config = dict(
    n_kv_head=2,
    d_mlp=192,
    activation='swiglu',
    norm='rmsnorm',
    norm_place='pre',
    positions='rope',
    rope_base=15300.0,
    qk_norm=False,
    bias='none',
    warmup_steps=200,
    final_lr_fraction=0.02,
    batch_tokens=32768,
    seq_len=384,
)
Each number is 128 + 32 x the weight over its row's rms, rounded and kept within 0 to 255. Layers, rows and columns count from 0. The size above them is the row's rms in percent of the matrix's.

# layer 6 attention value, 128x128, rms 0.182, rows 84-96, columns 0-127
size [107  90 102  97  98 103 100 106 113 103 103  96  97]
[[130 172 138 120 150 149  82 141 115 156 173 147 159  93  64 100 133 131 142 110 111  75 111  98 166 175 123 165 166 168 123 116 138 122 136  92 109 124 126 137 163  90 153 159 184 107  56 153  94 138 139 142 146 165 143  99 128 170 137 126 132 109 112 120 174 139 136 116 112 144 122  84 164  38 183  85 160 110 180 128  71  76 120 165 177 148  97 175 189 117 195 141 153  95 150  97 141 160 176 130 185 113 109 128 155 138 146 171 161  63 140 144 120 134 168 167 150 117 171 173  73 149 104  84 167 123 119 151]
 [127 100 137 181  70 136 144 111 124 168 120 140 132 122  88 153 187 140 105 182 132 112  91 116  72 103 127 140 111 200 218 152  74 120 106 214 128  94 147 144 110 129 123  58 118 115 105 125  98  77 110 130 156 122 118  96  72 140 111  95 168 151 115 123 161 121  93 121 107 115 126 135 134 106 156 105  91 168 115 113 186 116 130 117 179 181 175  95  89 104 162 117  91 121 112 185 149 128 103 170 141 158 133  94 138 116 125 172 102 142  82  97 121  50  96  95  91 109  66  80 137 123 155 163  95 125 141  89]
 [159  95 121 103  96 118 123 111 165 103  85 116 127  91 173 157 131 108 173  92 125  92 171 101 145 112  81  74 135 187 122 149 120 147 151 162 138 155 112 106 145 187 116 150 116 148 156 103 113  92 116  82 127  94 189 139 147 184 139 103 183 187 172 135 113 174 139 195 126 112  64 129 146 118 135 125 176 122 124 110  67 109 147 110 157 100  80  81 157  69 121 115 145  72 123 159 110 145 119 153 154 128 154  91  72 182 150 121 133  99 161  95 144  73 134  82 161  89 119 155  97 156 183 154  76  77 164 161]
 [ 82  86 114 100  92 139  96  90 123 160 130 124  99 113  88 118 161 138 126 108 129  75 111 139 146 115 121  79 151 198 189 128  91  90 126 142 102 142 150 169 150 146 105  82 103  88 159 135 185  93 170 119 169 161 132 196 153 189 158 172 145 186 100 106  93 106 152 148 169  74 160  96 123 151 113 110 110 152 158  94 105 168 192 153 112 113 165 109 153 145 141 143  91  82  88 151 150  86 165 138  82 146  91 118 101 100 123  81 140 185  84 108 118 104 102 142  93 153 123 110 100  52 170 115 154 158  84 156]
 [117 114 193 125 144  54 123 174 181 108 127  85 112 122 125 121 127 168 116 192 157  88 158  54 110 137 167 173 126 142 148  94 126 140 103 106 130  87 113 138 126 138 147 221  70 126 112 142 142 181 148 107 100 176 106 141 128 163  61 202 156  73 120  78 177 138 144 152 144 131  60 130  79 113  68 136  80 158 122 150 126 120 104 133 156 146 114 114 161 171 186  72 131 124 106 123 155  86 143  89 130 143 110 122  88 159 129 168 116 127 115 157 154 100 182 129 132  96 126 143 152  65 141 137 122 149 129 145]
 [129 106  77 155 104  89 185 163  95 174 119 166 128 140 171 182 172  98 150 144  92 170 137 156 113 124 178  86 162 127 103 161  94 135 129 108  92 156  98 158 111 123 163 132 202 162  89 185 166 151 133 141 104 101 115 163  93  81 178 146 136  98 102  93  60 149 166 108 179 116 138 129  92 160 118 137 165 140  96 133 155  79 119 120  93  95 131  88 156 131  88 146 131 151 151 200 126 153  61 201  96 113 120 109 127 134 123 130 107  85 134 163  92 109 124 130 112 123 177 130 199 100 170 129 116  61 107 137]
 [126 167 101 134  90  90 109 113  93 171 132 123 106  97 109 174 125 189  82 120  69 132 106 164 118 162 105 146  72 134 109 126  84 183 171 151  67 140  93 185 165 130 103  54 127 154 139 139  88 144 108  90 139  99 168 104 106 153 138 121 154 129 124 115  52 120 144 220  76 161  85 115 150 133 147  73 113 115 155 146  69 126 165 118 144  96  88 100  88 118 111 131 132 125 117 120 158 104  97 134 142 161 157  72 185 124 197 190 103 126 154 128 162 144 124 115 107 167 182 128 126 168 155 131 165 138 114 151]
 [185 111  90 119 146 175  88 131 155 122  86  95 198 103 128 139 133 111  93 114 114 160 100 138 130 148  88 107 223 147 115 158 179 138 122  91 128 102 153 124  84 105 125 117 148 104 148 101 127 158 159 128 116 122 144 123 159 103  85 156 106  99 111 137 124 195 124 185  59 169 142 142 106 110  47 144  97 188 121 115 167 105 167 164  69 156 131 125 118 143  90 118  79 106  63  66 188 193 149 143 143 148  87 147 119 113  95 162 150 152 145 122 113 159  93 114  83  71 136 120 109 100  67 139 123 117 111 133]
 [148  98 130 131 109 120 101 138  99 123 152  72 170 125 114 108  99 105 132  60  80 153 152 156 154 161 141  89 149 114 125 115 179 174 121  51 116 105 161 163 103 128  94 152  88 162 146 122 152 114 119 142  72 117 135 100 191 140 132  88  94 159 106 110 181 117 111 143 115 132 165 138 106  98 136 149 100 189 140 153 127 112 157 206 115 162 121 157 131 205 114  53 114 192 123  69 171 144 221 147 110  68  78 127  86 110 141 169 134 129  76 139 109  88 107 129 107 139 130 149 142  97 143 101 158 101 108 158]
 [171 162 119 129 133 127 164 135 127 149  90 124 114 116 135 112 116 118 111 124 165 136 152  98 109 163 123 112 128 166  99  79 144 117 106 146 147 148 127 159 156 148 129 106  99 168 145 133 197  68 117 119  71  82 170 142 116 147 148  97 124 222  94 107 141 190 104  55 167  86 115 158 125  85 147 141 120  57  96 158 114 149 162 176 178 213 156  90 139 118 141 124 150 134 102  98 143 113 183 136 155 111  88  87 166 128 179 167 163 139  41 160  98 121  98 138 103  92 124  86 122 153 193 150  88 142 146 125]
 [142 162 139 172 103 175 156 140 102  81 150 164 107 161 136 140 130 112  72 103 116 100 100  62 172 138 148 154 188 123 170 113 117 158 125 123  68 100 189 100 111 101 138 136 151  82 111 113 146 179 117 136 153 194  94 107  77  86 160 187 144 108 131  62 140 167  96 132  99 201  90 122  91  99 144 124 122 125 128  88  96 112 136 136 100 121  86  97  91 184 163 111 162 165 167 153 173 144 111 216 131 128 169 122 100 176 169 157 145 140 128 138 135 100 119 113 131  92 147 120 140 132 137  69  93 120  60 137]
 [151 119 149 114 148 176 139  88 175 114 143 125 151 125  71 116 124 102 108 135  99  90 133 121 115 104  96 143 146 115 124 146 160 173 131 121 134  73 102 149 109 216 111  34 163  64 114 147  72  97 116  68 180 111 115 133 140 131 116  80 123 186 128 144 124  73 134 123 162 137  80 113 128 118 146 110 147 224 137  67 149 123 184 159 175 152 133 156 129 152 112 139 131 166  83 194 194 108 135  94 116  94 124 171 120 141 201  95 161 122 141 120 101 126 115 136 127 130 120  95 165 133 145 107 106  64 126 156]
 [223  95 111 129 153  99  76 113 205 208 139 151 135 122  83 140 121 111 126 113 125  89 134 114  94 198  94 111 126 193 139 202 177 112 131 137  87 209 140  93 194 110  67 111 118 108 118 157  76 113 103  98  96 154 150 115 146 145 136 112 186 173 167  45 176 102  95  98  92 123 117 131 156 101 140 121 137 151 162 114 118 123 169  82  90 110 118  94 121 138 137 132 120 141 109  92 150 148 144  90  85  92 126 115 116 115 103  99 143  90 105 148 137 142 122 124 129 123 164 107 161 127 108 120  90 164 114  91]]
# layer 6 attention output (transposed), 128x128, rms 0.104, rows 84-95, columns 0-127
size [100  82  93  93  96  98  96  97 103  97 101  90]
[[124 187  84 120 137 106 137 187  88 131 171 129 109  62  94  75 146 156 140 142 161 119  95  82 159 112 156 141 122 129 209  81  76 137 171  64 134 109 122  99 105 121  95  93 144 101 108 135 103 107 168 148 177 170 108  89 151 142 110 105 110 149 131 181 129  83 115 153  79 162 128 104 163 153 172 157 132 152 173 134 122  88 131 186  99 139 124 122 135 108 186 127 128 166 124  65 126 100  83  46 137 151 146 141  98  92 131  68 157 150 119  49 183 134 123 121 182 154 102 144 148 140 147 124 153 100 129 114]
 [143 126 152 128 156 179 127 101  96 204 132 134 144 186 108 145 119 129 121 104 121 100 141 127  83  47 130 115  95 162 133 140 144 159  42 131  95 114  97 144 148 156  95 104  93 123 114  77 160 147 134 197 170  83  96 118  85  63 131 191 202 130 182 136 143 103 114 113 135 110 149 102 137 145 107 144 114 143  98 163 107 107 123  83  81 182 146 143  90  75 139 147 113 116  95 176 147 116 104  98 148 155 159 203 132 129 192  98  50 117 102 139 165 103  91 112 132 129 144 125 110 148 144 117 121 121 131  63]
 [166 106 147  91 144 146 138 139 123 128 135 160  59  83 129 171  81  72 153 106 133  97  79 131 144 108 144  88 146 192 130 170 121 112 115  95 106  88 100 147 117 111  87 115 122 155 179 180 183 152 203  78  72 161 128 162 140 126 134 177 144 146 202 113  79 124 158 145 133 119 136 129 187 143  94 110 135 168 206 152 131 138 119  93 170  72 163 136 116  85 172 147 119 116  93 176 139 120 105 122 128 145 164  74  78 148 115 123 137  54 163 113 106  84  94 123 137 154 108 136 111  73 163 151 159 144 135 124]
 [100  81  50  89 142 128 150 120 131 126  85  99 160 134 118 171 126 132 118 169 107 139 148 100 128  76  89 112 138 160 166 183 168 104 146 137  91 196 106 171  95 118 143  81  78 113 112 104 170  77 174 144 189  90 161 162 158 188 168  69 160 144 102 119 116 104 113 139 184 106 126  63 146 108 119 123 197 134 154 150 104 100 135 116 124 121 183 127 189 114 136 179 135 119 140 125  46 139 133 125  90 151 205 142 157 167 163  99 159 137  66 121 129 146 100 102 119 151 147 139 146 128 162 114 137 148 127 143]
 [168 125 128  65 120 111 146 172 205 152 127 113 157  66 102 123 108 130 191 171 162 139 120 100 102 179 183 120  99 109 104 117 182 105  70 168 129 167 117 105 106 143 144 141  74 165 167  93 142 156 117 145 163 101 125 139  86 163  77 123 136 102  78 117 134 130 129 139 122  79 124 121 171  95 145  90  71 144 111 148 150 100  67 124 129 130 170  48  88 174 132  81  55 117 110 109 118 150  99  94  74 139 103 112  91 151 163  84 124 133 124 142  62 114 119 124 163 121 160 134  69 136 135  91 158 127 147 163]
 [132 120 139 176 117  92  99  60 101 156 152 156 181  57 151  69 152 105  63 169  83 136 136 135 129 173 176  92 163 146 123 162 120 163  89 132  98 152 161 125 162 104 114 156 172 204 109 125 133 152 117 130  87 105 212 119 119 115 166  97 117 141 132 142 119 113 158 133  76 108 118  90  98 155 111 117 158 201 119 127  67 121 160 126 146 117 129 125 160 161  98 121 133 103 119 235 107 117 123 150 129 112 125 121 117 139 119 138 127 108 161 113  43  88 141 118 189 124 170  78 138 138 159 175 106 100 119 122]
 [139 123 146 183 121  94 121 119  67 145 104 140 105  97 111 143 122 181 117  78  64  73 105 128 134 112 151  96  79 173 122  89 133 159 114 142 111  73  72 151 101 108 135  81 100 200 147 154 156 165 179  83  92 136 146 138 104 141 149 167 126  97  81 156 103 136 128  84 158 165 115  65 116 136  92 100  70 140  97 158 110 135 150 132 172  40 121 148 112 115 132 100  77 148 167 107 142  95 172 112 116 191 175 103 208 149 160 155 117  85  89 145 148 148 140 115 110 144 114 151 163 171 116 109 142  90 117 145]
 [131  70  89  87 140 182 120 102  68 133  87  59 139 128 137 137 126 152 109  64  82 118 156 139  97 172 152 117 195 121 150 154 130  73 173  45 177 140 137 157 162 174 148 169 123 128 157  91 100 128 107 147  74 155 109 157 144 113  91 103 123 112 141 130 136 136 143 180 117 158 100 149 111 132 188  69  95 128  92 123 141 101  97 138 135 108  93 147 129 165 106 118  83 163  66 137 156 162 209  55 115 110 142 161 152 159 164 107 140  88 136 159 142 118 170 126 162 116 163 140  94 103 152 148 114 162  98  96]
 [144 107 116  78 146  53  82 130 140 109 110 104 102 159 153 140 124  58 126  67 151 125 135 126 144 171 160 120  82 107 124 138 124 117 114  50 162 171 142 148 113 172 117 168  74 133 104 125  69 138 120 116  69 154  80 180 126 125 148  83 100 134 148 143  81  45  71 110  99 115  97  82 146 133 109 108  92 149 105 145 131 157 151 178  85 147 144 154 113 178 100  80 124 151  87 130  68 147 138  35  70 125 119 115 139 153 106 136 145 148 117 148 164 152 184  94  87 147 145 139 112 141 112 134 174 105 137 140]
 [141 103 167 122 205  99 156 138  72 104 154 177 167 133 145 129 107 123 123 114 144 124  99 135 141 124  73  83  95 176 106 126 149  97 151 161 131 157 138 105 148 155 116 164 159 150  35  97 126 122 132 131 136 148 115 136 104 109 173 112 129 110 199 121 134 133  76 129 104  92 121 143 131 187  60  99 123 128 153 180 188 147 105 103  71 157 121  94 155 146 137 162  48 139 130  97 139 119  85 131 133 111  99  99 104 126 157 182 102 162 163 122 105  66 135  82  80 139 155 187 128 118 223 118 154 124 140 170]
 [152  96 164 113  76 157 101 146 111 128 126  77 151  90 161 151  88 126 142 135 141 132 135 100 135 125 169 149  64 105 149 130 156 190  93  34 126 164 148 148 158 111 129 143 121 104  92 116 149  70 117 182 127 152 188 115  67  85 126 170 102  76  89 101 159 138  81 113 118 120 160 124 106 100 121 162 117 173 169 174  54  96 123  78 113 151 122  83 135 106 153  92 153 170 128  87 151 100 131  59 138 156 129  78 120  70 123 113 161  87 155  89 129 114 106  76 136 137 129 106 148 136 113 197 101 122 118  83]
 [153 106 165 146 165 189 144  92 131 129 146  52  96 167  79 145 121  91  89 176 112  86 134 182  90 135 149  95 123 126 125 144 160 146 145  68  75 161 126 150  82 138 124 111 164 120 159 166 114 127 183 168 137 101 130 145 101 138  93 152 153 138 166 184 116 131  91 124 148 145 171 104 159 126 117 111 132 152 167 119  94  94 119 108 111 157  83 146 162 148 146 124 145 126 107 135 136 135 118 109 115 135  95 136 171  95 151 151 121 160  88 195  54 150 130 173  81 164 113 150  90 172  96  49 173  53  67 176]]